{"n_layer": 14, "d_model": 64, "n_head": 1, "n_kv_head": 1, "head_dim": 64, "d_mlp": 256, "vocab_size": 4096, "activation": "tanh_gelu", "norm": "layernorm", "norm_place": "pre", "norm_eps": 1e-05, "positions": "learned", "qk_norm": false, "attn_scale": 0.125, "bias": "qkv", "tie_embeddings": true, "parallel_block": false, "init": "normal", "init_std_qkv": 0.0572, "init_std_o": 0.0, "init_std_up": 0.0572, "init_std_down": 0.0, "optimizer": "soap_variant", "lr": 0.0077, "lr_mult_up": 0.669, "beta1": 0.95, "beta2": 0.99, "lr_head": 0.00918, "grad_clip": 2.0, "warmup_steps": 200, "schedule": "wsd", "decay_fraction": 0.924, "decay_shape": "linear", "final_lr_fraction": 0.0, "batch_tokens": 32768, "seq_len": 512, "doc_mask": true, "z_loss": 0.0001, "train_tokens": 130000000, "steps": 3968, "dataset": "wikipedia_en"}
Each number is 128 + 32 x the weight over its row's rms, rounded and kept within 0 to 255. Layers, rows and columns count from 0. The size above them is the row's rms in percent of the matrix's.

# layer 10 MLP down (transposed), 256x64, rms 0.2, rows 174-226, columns 0-63
size [102  89 110  99 105  81  98  91  95  90 109 100 114 108 110  89 108  93 107  88 106  75 116 108  98  85 104 114 104 113  85  92 100  79 102 142  88 104  95 105 105 109  94  96 107  86 108  87 102 104  97 105  99]
[[135  93 120  97 151 110 161 114 143 142 166 195 118  85  96  73 178 147 144  95  82 176 128 101 109 202 131 172 132 134  62 117 117 143  95 144 123  94 199 149 176 139 128 101 143 139 174 105 123 132 111 143  88 145 140 142 149 139 129  99 165 202 152  99]
 [161 125 149 155 153 136 110 161 116 204 114 142  95  97 117 102 109  77 104 166 134 168 146 130 117 166  97 141  76 109 111 135 103 114 136 141 176 112 137  90 183  87 125 118  64 134 158  78  86 178  96 135 133  92 194 192  86 109 135 135  77 106 153 145]
 [106 110 110  81 164 144  90 150 131  66 149 119 112 154  88 142 184 181 126 128  99 122 175 101 133 147 155 146 133  73 107 101 169 171 164 143 145  92 139 155  94  36 146 145 172 109 121 197 124  87 145 122 100  95 110 165 107 115  88 102 148 151  92 152]
 [ 62 102 155 101 126  89 150 102  99 112 215 118 100  76 152 129 126 186 172 121 140 126 138  99 138 128 105 128 126 141 162 141 105 131 177 197  99 113 121 174 155 215 144 159  57 132 136 116  78 109 121 117 171 129 132 109 107 165 150 112 165 141 132 127]
 [122 165 104 108 172  96 164  97 153 159 128  95  94 137 106 122 106 169 103 139 111 154 125 135 156 159 151 157 105  84  67 158 131 117 169 129  68 184 107  93  72 193  91 211 134 124 146 121 173 121  47 131 126 145  99 165 125 142 152 150 132 103 138 115]
 [147 138 112 133 119 169 121 167 159 138 104 132 116 102 175 178 118 154  80 181 122 145 145  88  99 134 146  44 125 112 140 128 133 183 102 145 165 119 129 174 194  81 168 122 111 189 117 151 158 132 160 132 200 117 152 139  80 100  99 160 181 117 152  98]
 [144 115 146 117 120 116 170 138 163 120 123 120  65 121 104  66 141 174 148 123  76 101 119 165 169 112 190 172 126  83 156 102 144 101 150 151 141 130 119 155  69 111 123 149  81 108 127  68 208 114 154 141 122 183 110 109  94  77 109 179 143 135 115  81]
 [103 112 110 129 117 159 178 129 143 103  86 144 117 142 132 140 169 117 123 127 139 118 173 125 135 215 144 170 113 100  73  93 186 138 114 109 125 170 107  96 125  56  98 110 146 150 162 135 211 169 130 159 101  92  47 137  85 108 139 158 117 137 117 161]
 [ 86 103 157 128 123  59 128  86 112  90 141 150 127 113 116 173 132 221 135 120 112  72 147 163  96 125 187 175 114 116 136 110 114 112 129 178 149  63  79 150 159 167 146 128 155 168  90 120 164  87 132 142 130 114 115 100  91 111 152  58 149  98 130 135]
 [158 111 132  97 119 120  98  80 120 127 111 117 183 110 118 128 140 123 123 148 151 173 125 177 178 121 172 141 157  89  70 153  72  59 141 114 127  91 103 137 157 149 128 156  56 116 112 159  86  81  86 130  83 101 134 177 142 115 116 198 160  74 118 143]
 [184 226 187 154 119 146 166  88 136 132 139 129  93  79 110 204 124 109  87 126  91 109 144  84 148 102 147 148  91 162 156 140 103 151 184 102 121 130 125 135  82 116 170  97 132 167 125 105  67 122 123 110 143 153 123 105 184 119 143  86 147 144 121 107]
 [133 178  73 161 139 164 132 101 170 107 131 121 125 165 101 129 110 158  82 159 203  82 133 128 158 152  96 164 162  98 132  99 155  86 128  98  85 107 188 143 130 125 100 115 154 128 125 102  64 173 175 138 117 136 107 122 141 124 119 201 150 185 101  76]
 [119  35 175 107 153 150  80 106  99 135 130 106 152 120 107  87 102 127 179 102  48 137 138 103 147 158 134  75 134 146 118 190 178 110 136 118 142  88  96 134  94 150 143  86 126 143 150 112 133 117  81 167 166 174 150  81 149 140 178 116 163 106 129  93]
 [123 133 159 178 137 135 126 158 164 161 106 155 132 160 108 134 115 118 120 150 111 111 150 169  73 129 153 121 121 141 181 135  88 109 144 140 122 120  79 161 124 186 175 149 138 211  70 107 130 154 154 136 132 148 153 118 147 192  24  88  84 119  98 106]
 [131  63 166  87 169 138  78 139 102 115 181 127 124 138 141 111 176 121 117  50 164 122  98 139 158 205 110 161 103 107 131 135 154 138 121 105 116  65 108 151 147 112 167 115 122  98 123 164 150  58 187 130 146 101  91 175 141 159 113 122 151 162 104  94]
 [129  89 163 142 115 144 156 158 151 138 156 139 151  81  87 120 126 170 134  75 133  92 132 134 147 177  82  85  97  83 146 184 118 110  72 101  99  95 187 100 159  80 134 152 123  78 133 128 117 105 120 109 109 101  87 202 127  77  85 171 154  91 142 154]
 [126 151 123  92 105  98 188 145 127 168 108 141 101  61 154 139 129 138 176 149  93  74  99 149 163 119 138  87 173  57  90 137 117 157 156 132 125  52 145 160 111 135  97  77 104 178 152 127  92 108 154 149 113 142 134 151 121 202 100 151 134 174 100 133]
 [170 108 166 153 153 122 158 113 150 124 120  81 216 140 132 110 195 151  68  95 120 138 134  89 131 153 168 146  92  93 149 145 113 104  92 128 137 172 146 128 123 124  83 155 131 116 122 143 136 163 207 121 188 149  87 174 139 156  53 133 118  96 130 103]
 [108 192  91 130 101 135 135 177 132 150 122 129 131 127  81  88 129 146 120 133 150 151 154 138 171 198  77 133 133 120  54 109 116 110 127 137  71 110 114 174  94 112 158 143 141 100  68 134 147 140 167  61 104  77 121 183 129 138  86 205 139 113 111 129]
 [ 71  97 142 157  85 158 189 186 147 116 150 107 132 149  71 150 136 110  90 100 148 182 169 122 114 168 139 142 138 140 131 109 110  83 103 127 129 103  87 143 110 117 158 121 156 123 148 214  89 126  55 115 195 181 118 129 144 144 101  97 103  98 105 107]
 [169 136 155 107 136  80 146 111 121 142 126 147 145 136 113  60 115 144 170 110 150 104 133 106  94 114 108 117  78  94  98 117 130  65 123 164  21 144 105 109 101 140 141  82 129 113  88 149 179 147 193 131  91 168 129 141 153 170 107 190 143 129 112 179]
 [140 143 119 123 147 185 109 124 146 119 158 188 110 174 156  90 116 157 114 113 130 152 104 104 126 199 128 113 151  89 170  97 114  43  83 142 118 162 115 103  90  98 115 184 150 169  95 143 203 119 120 159  85 161  83 159 108  96  84 120 138 137 112 159]
 [100 135 137 122 119 145 138  83 179 106 117 133 128 162  79 180  91 139 106 123 174 142 127 127 111 158 112 137  60  63 109 106 125 144 193 106 183 175 174 102 130 114 124 110 114 191 109 182 188 136 166 169 152 101  92 107 169 155 102  94 126  92  99 130]
 [151 157 135 167  88 176 126 107 158 116 163 145 135  88 114 131 166 144 170  96 150 170 150  80 115 109 132 137 201  84 148  90  93 166 169 127 104 120 100 165 117 159 123  88 133 123 176 135  97  46 123 121  98 140  77 152  79 183 158  94 142 167 101 109]
 [130  93 156 187 150 130  81  78 178 131 161 139 135 127 120  92 108 143 140  95 165 157 101 110 181 126 174 207 143 143  95 114 123 180 149 188 130 110 153 119 116 156 115 191 144 169 153 105  59 105  72 139 147 121 145  94 179 129  95 150 121 107 142 110]
 [122 102  78  91 142 159 139 131 128 134 145 158 100 115  74 125 126  80 159 113 158 197 141 120 127 112 110  90  85 128 161  57 144 123 169 110 152  91 142 137 144 114 168 133  25 101 124 207 103 154 142 104 192 146 135 128  74 103 156 126 139 130 131 133]
 [ 97 137 134  83  94  84 118 133 121 123 152 138 160 134 142 123 113  46 139  67  97 205 145 105  79 157 130 168 113  88 141 123 141 106 125 165 138 132 156 138 135  68 171 118 169 120 136 117 139  79 160 133 155 122 120 132 118  59  90  83 110 190 186  99]
 [ 89 134 164  87  86 125  70 108  73 121 104 165 133 151  85 168 129  77 106 142 166  95 108 117 172 148 127 114 148 165 157 120  83 167 120  96 145 140 133  80 205 128  81 114 150  98 145 129 138 137 142 161 126 142 117 106 118 143 135 166 211  97  54 143]
 [181  64 111 135 126 180  84 220 160  91 140 100 151 131 133 154  72  94 135 137 119 168 106 133 130  90 151 190 145 132 127 136 116  96 101 124  90 161 158 116  65 168 134 146 146 105 127 126 119 131 135 183 126 121 190 144 128 142  92 151 121 144 202 147]
 [168 141 143 120 195 140 118 150 146 153 135 140 191 109 115 136 140 165  75 175  75  96 114 134  57  77 168  82 146 115 163 156 110  86 117 135  55 161 174 106  88 126 118 138 123 137 168 161 140 135 111 161 147  79  82 140 148 125 131 141 102 162 155 177]
 [ 92 105 114 141  76  66 119 128 152 150 162 129 127  83 157 112 185 124 133  80 171 142 139 115  64 157 137 163 136 107 118  87 145 120 163 127 101  76 114 136 176  83  90 137 150 106 107 110 204 177 183 159  84 106  89 124 107 141 173 102 138 125 117  79]
 [196 176 106 148 127 137 148 151 184  62  99 167 147 116 132 128 102  83 122 127 122 143 169 189  80 126 121  67 106 161 103 130 103 133 137 133 127 151  89 140 173  29 152 120 151 145 111 104 173 147 145 130 155 119 105  85 113 109  79 139  95 138 115  78]
 [ 65 162 133 148 142 120 184  99 155 114  95 151  87 108  99 121 105 166 115 138 149 134  94  58 119 188 108 151 156 143  77  49 127  95  79 150 127 176 173  81 131  86 141 158 144 120 156 119 101 109 138  97 150 150  64  99 151 140  89  97 110 115 113 109]
 [171 111 106  83 100  81  74 154 112 156  95  60 106  90  98 160 105 137 122  63 117 161 133 177 201 115  70  58 154  96 133  99 115 134 125 159 152 127 104 144 104 107 146 116 158 140  88 125  89 110 123  91 121  92 160 133 172 157  83 140 126 105 126 153]
 [ 90 192 131 127 106 142 124 127  64 109 139  65  82 163 109 180 144 167 135 137  87 131 170 130  84 136 182 173 154 158 133 163 163 210 114 115 109 184 118 114 118 181 159 146 116 142 138 162 151 162 122 147 117 157  77 123 125 103 115  65 134 113 147 119]
 [150 136 166 213 124 186 112 116 189 158 128 119 103 132  81 132 147 133 106  97 110 163  95 134  80 140 145 143  97  81 154 120 156  93 132 114 120 144  72 126 183  46  74  95  87 128 167 105  92  99 198 152 124 127 122 153 103 107 119 123 139 107 134 106]
 [ 85 164  93 140 124 150 142 137 139 138  95 120 105 154 118  73 122 123 208 164 145 122 165 129 152 160 110 189 120 198 184 109 157  90 161 190 126  94 174 122 192 144 147 165 106 140 197 131 153 134  61 109 131 129 118 120 105 111  99 118  96 142 116 145]
 [144 141 125 102 144 180 154  47  73 180 134 183 154 179 113 189 168 154 152 130  54 116 106 189 180 110 152 124 171 143  86 164 102 145 141 151 138 130 119 152 106  98 113 106  93 117 125 149 115 134 120 120  72 110 137 152 114 105 114 106 166  73 125 112]
 [160  93 111 131 106 155 157  79 169 108 158  94 181 135 128  90  95 163 164 182  81 171 111 117  78 104  67  90  83 126  95  99 172 121 135 171 150 114 100  99 114 122  99 165  84 102 124  85 140 196 155 170 147 116 149 158 176 132 105 116 164 120 138 108]
 [105 113 176 113  72 107 137 140 139  68 150  92  84 126 117  75 160 142 133 118 155  44 117 165 112 116 164 178  72 110 159 115 153  89 146  88  70 162 142  85 180 146 148 158 111 173 171 199 113 143 113 124 128 101 126 143 167 146 132 133 150 121 111 119]
 [135 100 111  92 106  87 134 164 134 114 109 141  36 128 156 126  93 132 126  95 173  72 169 127 114 124 114 146 130 169 117 111 104  89 129 208 154 140 148 135  90 146  81 129 130 148 152 124  97 159 103 213 125 142 180  79 135 123 144 153 122 106  49 134]
 [ 89 141  73 178  83 166 103 117 154  82  82 144 162 144 131 151 117  55 128 122 134 192 128  74 117 106 144 141 114  67 129  95 118 152 116 146 118  99 146 209 112 112 165 161 106  93 131 181 174 118 123 161 145 114 114 178 103 124 137  85 182 117 131 133]
 [172  85 114  84  74 178 106  45 135 150 128  74 175 153  94 206  51  98 120 134 124 175 146 126 136 137 123 148 160  89 146  99  71  96 146 136 121 123  73 135 139 122 145 150 102 144 134  70 140 163 154 145 166 162 138 115 124 121 133 142 116 154 132 132]
 [134 187 138 126 105 197 133 129 127 169 189 117 184  76 154 184 142 101 118 181 163 195 102 134 121  98 121  81 177 125  76 141 104 144 130 170 123 151 130 107 129 123 112 103 109 153 111  85 159  67 114  93 109 104 101 137 178 173 117 153 117 123 164 105]
 [ 71 158 118 162 165 181 144 108 183 115 132  78 121 103 130 132  94 137 104  89 167 178  84 119 173 115  82 100 150 117 108 150  72 119 129 147 158 116 188 101 132  91 100 120 159 165 107 116 110 179 173 147 138 120 119 112 103 131 139  34 105  78 136 147]
 [146 171  87 131 153 146 112 121 182 152 173 115 133 111 128 107 166 171 119 136  93 134 164 154 112 168  85 152 187 168 118 148 159  95 156 136  99 166  90 115 138  72 119 131 125 180 122 151 113 129  98 134  68 167  93 192 185 143 138 185  87 100 105 181]
 [117 150 123 196  50 171 130  50 116 167 110 159 103 105  91 122  97  91 114 104 140 148 134 127 136 156  96 103 111  94 111 161 156  74 165  96 195  72  98 148 167 120 113 123  65 161 135 119 136 119 189 149 147 154 108 149 123 159  95 136 156 113 129 109]
 [169  94  99 185  96 141 110 113 166 161  81 146  95 145 124 101 134 127 182 140  91 104  87 140 181 141  74 137 102 130  88  86 140  79 127  84  96 145 177 157 129 131  69 176 106 163 164 184  93 110 144  93  85 128 174 125 136 136 160 125 120 141  81 164]
 [114 102 129  95 142 143 105 132 149 150 124  80  81 150  65 103 143 153 118 177 100  63  85 113 140 144  86 125 177 178 139  91 161 148 109 189 134 149 114 161 120 163 125  99 122 152 156  72 181 110 123 102  81  48 158 119 106 159 120 136 123 160  95 173]
 [ 96  66 157  83  91 123 106 176 145  74 157 146 125 104 185 153  91 144 150 103 137 137 130  85 137 153  97 153 133 149 130 104 119 149 109 102 129  64 128 109  70 159 144 118 170 171 105 106 150 104  85 104 117 193  78 114 189  85 133 127 125 185 120  84]
 [123 155  92 120  57 113 137 123 146 158 128 143 126 203 122 191 181 115  98  97 198 103 107 194  88 132 138  90 114 165 142 137 138 112 132 162 172 133 146 117  75  53 122 136 144 107 117 111 126 142 127 119 106  97 147 167 121 199 155 126  91  86 130 103]
 [102 117 112 156 143 181 148 161 137 147 157  28 156 111 149  73 197 113 108 148 105 171 118 156 118 166 125  99  91 142 209 158  95 124 126 139 153 108 110 138 138 115 129 111 173 131 140 106 202 128 119 106  86 126  83 116 140 142 182 141 117  94 176 132]
 [175 143 117 156  53 120 139 131 155 175 131 126 135 110 135 150  98 121 151 131 136 147  99 157 120 163 111 101  69  77 128  89 142  84 154 150 115 116 131  59  84 127 117 112 111 166  90  86 115 182 164  46 139 156 175 156  80 138 111 134 169  91 178 130]]
# layer 10 MLP up, 256x64, rms 0.139, rows 175-226, columns 0-63
size [ 95  96 112 108  87 102  97  96  91 103  97  99 116 110  90 105 101  96  88 100  93 107  95 120  85 105 115 103  98 102  99  86  86 110 123 112 116  92 119 109 111 106 100  94  88  94  89 100  95  86  97  94]
[[111 154  96 120  74 177  85 136 101  97 181 108 138 111 204 117 102 139 122 181  87 163 123  70 113 101 128 121 179  79  60 132 182 106 127 129 128 102 104 150 172 138 163 111 123 106 110 188  83 103 151 121 160 107 151 105 121 102 185 151 109 137 103 125]
 [143 195 118 135  72 164 110 113 114  95  97 115 151 130 157 117 107 116 109 178 123 129 126 124 192  98  77 128 170 141 122 101 110  89  52 128 131 167 182 104 118 152 115 142 154 134 142  56 136 147 122 142 105 141 122 104  86 185 186 127 173  82 151  70]
 [132  98 180 147 189 174 120 103 127  69 131 133 133  65  99 157  83 142 171 101 116 158  88 120 144 126 132 126 135 121 166 158 141  86  92  79  93 107 171  83 172 178 139 167 141 168  89 119  69  86 141 146 159 124 119  75 107 101 150 124 169 136 174 133]
 [ 93 136  83 124  69 154 112 116 151 129  74 127 125  79 147 157  73  69 175  77 106 185 156 124 135 167 149 175 146 109 135 149 169  72 122  71 144 143  81 161 129 137 146 109 156 147 131 127 103 124  98 109 105 112 210 115  84 147 125 161 124  94 164 118]
 [113 189 105 101 132 170 129 103  44 107 123  82 143 129 139 120 107 157  91 137 108  76  90 200 140 105  98 110 134 173 129 140 162 133 102  77 166 103 191  88 127 152 118 158 105 108 157  74 114 127 152 128 121  97  93 163 182  80 175 144 124 135 113 100]
 [117 170 199 141 129 103 125 165 144 119 150  84  81 131 144 103  95 114 168  91  87 158 156 126 162  66 142 134 189 151 137 120 216 127 174 133 100 181 110 142 110 188 122  93 171 106  96 131 165 173 160 118  92 138 111 114 137  84 152 122 109 115 104  97]
 [153 175 122 137 165 141 185 176 122 107 112 106 177 119 170 119 147 179 148  93 147 145  83 102 149 129 127  75 121 116 139 117 102 126 166 197 131 119 158 158 168 159 173 156 121 113 109  71  89 141 120 116 118 114 156  88 205 121 152 192 147  82 129  74]
 [ 88  97 119 115  79 112 124 147  72 182  94 134  77 100 148  92 154 116 167 109 133  97 114 186 149  95  79  81 115 133  89 139 145 128  85 153 146  62 183 104 100  87 104 106 125 128 155  92  65  95 111 156 153 148  93 123 145 143 115 172 192 140 123 131]
 [ 92 120 133 105 137  98 128 160 124 136 167 104 151 155 170 145  57  92 144  97 114 105  60 124 107 130 169 168 158 100 171  68 122 138 158  97 147 180 132 110  99 107 101 139 148 103 172 137 191 152 175  95 131 128 146  74  63 150 173 132 154 108  84  99]
 [150 141  99 130 105 106 142 109  86 122 163  66 144 142 145 124 148 223 142 142 149 108 122 110 113 137 125 138 130 146 158 127 150 115 210 119 155 178 128 170 114 150 139 191 147 171 171 120  89 103 152 160 178 126  93 111  67 120  91 143 118 181  61 130]
 [205  85 120 130 179 101 131 143 131 127 117  84 126 134 167 112 167 120 157 115  54 147 152 160 127  64 104  46 152 142  84 115 126 137 112 116 132 138 143 123  91  97 147 116 132 103 147  71 158 115  59  86 123  84  85 115  79 137 128 144 155 101 163 160]
 [101 116 127 122 119 177 197  94 144  79  89 141 109 172 154 124 125 204 124 124 118 169 142 168  98 113 109 110 118  97 192  84 118 120 142 153 155 195 117 114 156  79 118  74 170 121 140 122  88 120 178  94  95 124 125 127 131 168 140 111 110 133 112 211]
 [139 182 164 157 171 129 111 135 160 121 157 122 155 141  85 149  76 164 189 127 149 133 129 143 100 130 190 123 118 122 176 104 146 156 158 138 102  94 166  86 163 126  70 141 210 152 101 146 114  83 130 112  58 167  77  92 141 109 113 177 125 111 113 143]
 [106 155 155 161  76 154 146 102 173 106 116 111 119 135 115 190 165  86 142 138  63  88 164  76 103 141 173 102 208 100 160 158 132 124 126 128 170 102 140 112 109 143 192 128 137 177  89  79 110 145 141  89 109 173 116 137  90 117 158 121 112 185 136 146]
 [119 128  99 171 110 111 102 142 119 127 128 140 211 128 155 132 148 122 163 160  89 217 109 140 161 123 140 153 181  80 128  90 120  96 110 133 144 157 163 136  84  97 108 149 105  74 156 115 130  80 164  89 120 131 135  69 138 167 125 113  97 205 174 100]
 [103 167 122 139 135 165 122 166 144  75 126  90 128 143 125 159 166 101  72 138 128 121 169 149 146  50  98 112 107  65 147 185 126  84 158 132 143 189 134  91  48 147 120 104 141  88 106 125 119 107 135 118 127 117  98 112 184 126 118 161 163 194 159 151]
 [160 193 109 122 168 117 163 142 163 216 159 148 150 137 160 130 120 129 170 122  98 156 186 158  94 112 115  43 131 127 140 166 130 153 131 106  90 161 111 126 124 155  80 110 141 178 105 161 144 101 124 134  74  83 139  58 144 158 118 150 151 161 134 147]
 [140 144 184 149 140 135  42 105 144  95 126  62 135 138 136 154 136  95 166 119 155 128 125 178 191 107 153 145 118 137 123 157 159 155  93  76 133 105 118 103 132 140 114 112 107 136  89 170 157  44 120  97 134 181 171  88 161 120 133 104 148 200 156 130]
 [175 105 147 159  72  95  85 173  84 161 124 124 171 190 136  94 135 118 106 138 189 108 107 167  95 208 117 102 111 141 126 121 180 108 147 105 178 152 134 121 159 151 161 137 155 132 143 137 168 115 132 105 180 139 102 119 105 103 163  92 203 142 108  94]
 [ 90 119 181 163  98 197 104  97 114  66 139 130 178 118 105 149 174 166 115 124 116 145  99 110 167  84 147 149 138 149  75 101 154 112 104  83 202 120 141 178 190 152  96 109 136  96 143 151 128 127 110 103 149 164 100 156 160 103 140 191  90 154 133 126]
 [166 157 158 105 184 110  94 119 102 101 129 111 147 121  83 191 100 160 152 150  88 177 114 140 138 105 135 144 118 184 163 152 120  59 103 108 120 129 105  98  82  85 121 136  96 128 144 138  95  81  94  97 151 101 207  87 162 103 126 203 121 103 135 128]
 [145 176 137 109 141 158  80  60 124 128 139 142 145  98 157 170 150 136 106 106  82  76 156  84  90 108 149 134  96 120 192 139 126 121 169  64 116 108 164 108 153 168 119 140 169 183 172 178  77 146 149  94 136 141 159 151 134 144  68 162 118  79 115 120]
 [150 154 125  89 150 143 122 123 115 129 148 155 117 151 188 152 121 137 140 143 141 150 150 150 149 126  46 146  97 179 105 135 223 111 111  96 174  95 170 112 127 119 167 122  71  95 109 126 124 174 153  71 123  74 105  86 160 157 108 202 142 113 147 117]
 [164 111 140 126 176 147 127 154 134  86 165 133  99 115 101 162  77 177 152  71 106 133 182 157  99 144 124 134 121 105 133  84 107  91  99 134 182 162 135 105  98 179 120 165 104  97 108 186 111  91 135 176 128 146 185 115 105  67  87 136 168 169  74 137]
 [132 165 136  98  94 116 129 119 144 187 222 136 111 116 122 206 131 179  61 127 121 119 120  88 151 139  96 114  87 162 122 129 143 125 117  74 130 102 142 162  93 109 145 131 128 144  71 139 162  78  86 180 151 114 142 109 107 140 102 162 129 187  80 106]
 [151 172  98 140 150 130 154 105 124 151 125 113 111  52 129 165 158  88 134 126 126 148 108 186 137 161  85 148  64  67  94 149 177 101 111 116 191 116 160 150 137  94 165  92 138 162 141 109 175  68 148 145 134 163 140  71  92 137 105  94 166  89 108 119]
 [150 108 108 107 134  89 128 117 165 140 141 125  92 200 126 135  63 162 130 133 129 102 152 126  66 161 158 189 134  76 140  85 120 106 112 198 170 168 163 165 126 156 166 146 151 146 184 139 121 152 132  94 134 178 140 113 159 142  88 166  71 167 116  96]
 [ 87 202 147 104  92 172 140 133 107 166 100 157 150 163 115 121 157 160 126 105 157 142  90  95  64 169 116 128 129  91  95 149 155  86 136 135 133  88 168 140 105  88 105 122 169 152 178 113 110  87  83  60 205 132 118  93  84 138 120 136 144 143 100 104]
 [142  80 134 151  51 113 101 139 158  77  80 156 104 146 146 109 118 153 119  99 175 114 125  94 169 164  90 199 137 104 133 116 164  99 145 139 160 141 120 135 188 120 178 133 195 142 114 135 100 141 145  99 147 177  79 111 130 118  77 156  67 138 127  82]
 [ 67 168 140 151 167 124 128 140  99 137 141 120 137  88 139 176 130  79  81 123  95 132 139 157 179  38 103 104  98 176 107 114 142  92 103 152  98 122 113 134  95 130  84 101 137 100 120 154 154 116 134 119 134 134 178  94 115 177 180 103 140  79 203  84]
 [113  98 139 157 113 129 141 103 101 188 117 134  66 148 137 129 154 127 109 122  82 165 174 133  85 139 171 149  65  35 140 111 104 128 184 163 139  86 126  89 122  99 117 123  96 140 152 115 131  81  91 112  81 200 134 130 141 148 129 105 171 179  95 151]
 [136 124 165 168 116 151  94 113 168 111 109 134 174 135 155 117 140 107 155 115 133 123 113  62  64 147 168 120 140 129 132 187 144 126  59 151 226 162  88 141 114 147 112 126 135 122  52  92 118 180 113 103 116 162 119 159 107 109 174 162 105 174 111 116]
 [115 132 121 179 102 144 116 115 123 118 155 127  65 123 158 121  64 181 135 129 128  84 143 107 151 162 138 124  90  94 124 154 137 131 132 164 189  91 167 142 145 210  99 179 146 124 107 150 125 174 110 139 142 119 157 143 163  62 174 113 126  85 104  47]
 [160 176  92 112 110 160 103 137 158 136 126 159 178 107 105 174  97 135 147 133 170 205 111 147 105 163  98 172 118 161 154 145 117  52 111 154 162  60 114  78 104 124 147 187 177 148 115 107  92 102 137  98 183 148 124 121 131 101 121 123 165 174 132 103]
 [ 98 100  93 173  97 168  99 119 106 140 125 172 118 154 120 141 105 138 145 155 121 116  56 149  94 166 152 149 140 117 109 147  85  83 132 132 139 163 126 146 122  83 144 136 172 145  72 106 156  94 168 189 159 215 128 187 164  59 137 149 165 130 129 109]
 [ 81 132 186 156 142  84 157 143 140 151 132 126 109 177 100 116 156 100 145 134  84 179 141 145 126 164 117 114  76 198 130 119 162  57 151 174 130 115 122 133 166 108 165  74 140 185 187 103 161 119 124 135  67 178 161 142 100 162 143 136 118 101 110 151]
 [137 126 133 156 120 110 176 172 115  94 144 107 125 139 159 122 143 142 154  93 134 140 113 127  82 111 134 115  74  84 164  69 122  88 143 184 112 111 131  69 204  79 177  85 135 117 123 110 156 111 166  94 131 131 152  35 185 110 108 128 109 139 109 177]
 [189 128 106 156 137 107 134 158 119 176 117 118 122 111 142 155 174 136  92  79 131  85 107 122 120  76 108 152 141 155  64 131  57  69 129 167 110 177 130 142 151 169 125 103 155 140 120 158 125 127 109 115 192 102 153 137  76 154 130 149 112 173  36 128]
 [147 130 143 166 182 107 114 117  92 106 126 149 115 105 151 172 153 125  63 135 172 112 100 135  46  66  96 139 126 151 128 166 115 104  86  76 144 100 149 113 154 118 110 152 166 140 140 115 119 156 127 136 128 185  84 120 159 127 133 193 149 174 217 153]
 [211  87 122 104  85 169  99 133 123 132 138  88 138 184 100 185  88 136 138  85 187 156 100 119  88 122 213 129  94 113 147  65 162 116 158 119 106 142 108 103 114 166  71 144 104  93 114 155 110 156 124 140 135 139 186 120 169 140 123 140 115 149 123 113]
 [146 102 152 103  59 134 142 129 127 121 110 132 125 158 153 133  58 100 203  97  80 117 107 163  82 147 154 133  91 151 153 116 114 155  90  67 137 140 126 114 159 143 109 139 150 141  93 100 159 151 155 123 142  88 169 174  73 162 210 179 120 126 110 167]
 [ 54 140 134 131 121 114 149 147 120  86 113 108 125 165 187 120 143 200 150  81 129 153 100 165 112 132 122 148 134 175 112  96 154 179 139 149 144 102 167  97  68 153 152 142 144  72 120 185 125 107  73 102 106  99 101  83 150  85 113 170 190 139 141  96]
 [ 74 158 120 132 126 162 151 123  79 144 107 110 134 116 157 142  81 167 161 100 110 125 161 136 100 141 187 170 105 166 129 163 158 184 132  78 176  71 158 158 145 127 123 132 187 129 145 103 142 110 131 160  81 141 112 151 138  33 174 162 136 138 112 178]
 [ 72 113 145  86 114  98  86  99  93 168 113 133 124 149 103 127  54 106 174 105 180 207 113 112  83 119 140 119  86 132 166 128 145 102 142  82 160 121 134 158 144 109 139 110 166 132 130 142  64 148 108 123 135 156 148  86 174 157 142 134 160 101  46 163]
 [111 181 112 153  90  91  98 132  56 124 172 156  78  85 130 125 194 109 130 104 129 103 114 140  91 120 136 125 147 124 152 139 147 163  89 164 156 122  93 185  92 148 137 105 146 109 130 150 150 201 134 121 129 205  85  66  86  80 112 104 159 122 136 138]
 [104  95 135 171 108 146 171  67  70 126 158 128  85 122 139 108 129 100  84 144 140 137 156  94 151 118 132 176 137 127 158  93 221 110 110 123 130 137  84 106 147 176 127 101 104  76 100 136 135 103  75 122 104 144 116 138 146 188  97 192 173 170 118  85]
 [135 153  79 132 160 150  89  48 143 114 151 124 156 139  59 112  95 144 116 103  86 142 100 141 109 180 175 121 129  74 103 185 145 110 210 129 133  85 116 172 172 133  93  86 142 146  84 134 141 141 156 115 156  90 116 118 142 101  74 107 155 156 101 137]
 [119  59 175 129 141 122 106  68 126 149 121 122 131 167 153 114  87 191 123 160  77 105  83 143 147 139 108 148 153 139 155  63 221 154 116 143 138 170  87 135 115 129 110  90 130  89 149 116 149 102 127 158 137  97 117 136 138 192  77 163 164 169 149 137]
 [168 104 163  97 136  19  66 149  74 182 151 156 118 153 128 124 149 118 148 119 107 142 145 107 129  98 131 124 112 123 157 127 143 141  93 134  69 179 143 142 117 161 122 112 139 176  83 154 177 125 182 124  79 114 123 105  89 156 177 103 172 143 131 169]
 [147 129 155 159 109 202 120  75  73 152  89 164 106  80  84  92 107  69 160 111 123 140 121  69  94 128  83 138 111 108 159 176 116 111  98 169 131 137 162  89  84 132 129 131 128 131 104 179 150 188 139 154  60 139 138 132 112 117 139 147 127 174 124 177]
 [131 117 113 162  75 141  62  82 126 143 121 120 142 106 130 144 102 133 108 139  41 117 143 112  84 145 123 160 175  94  94 118 155  85 161 151 135  85 183 115 131 126 195 161  60 138 117 158  61 130 156  95 142 126 163 131 124 202 146 123 155 139 156 117]
 [131 122 136 110 108 157  93  57 109 137 162 172  94 174 182 139  66 133 109 154 137 162 121 126 108 152  74 155 118 169 127 163 220 134 112 107 183 119 124 161 128  88  94  75  88 157 144 163 143 154 110  91 159 121 114 104 123 140 158  96 133 168  72 138]]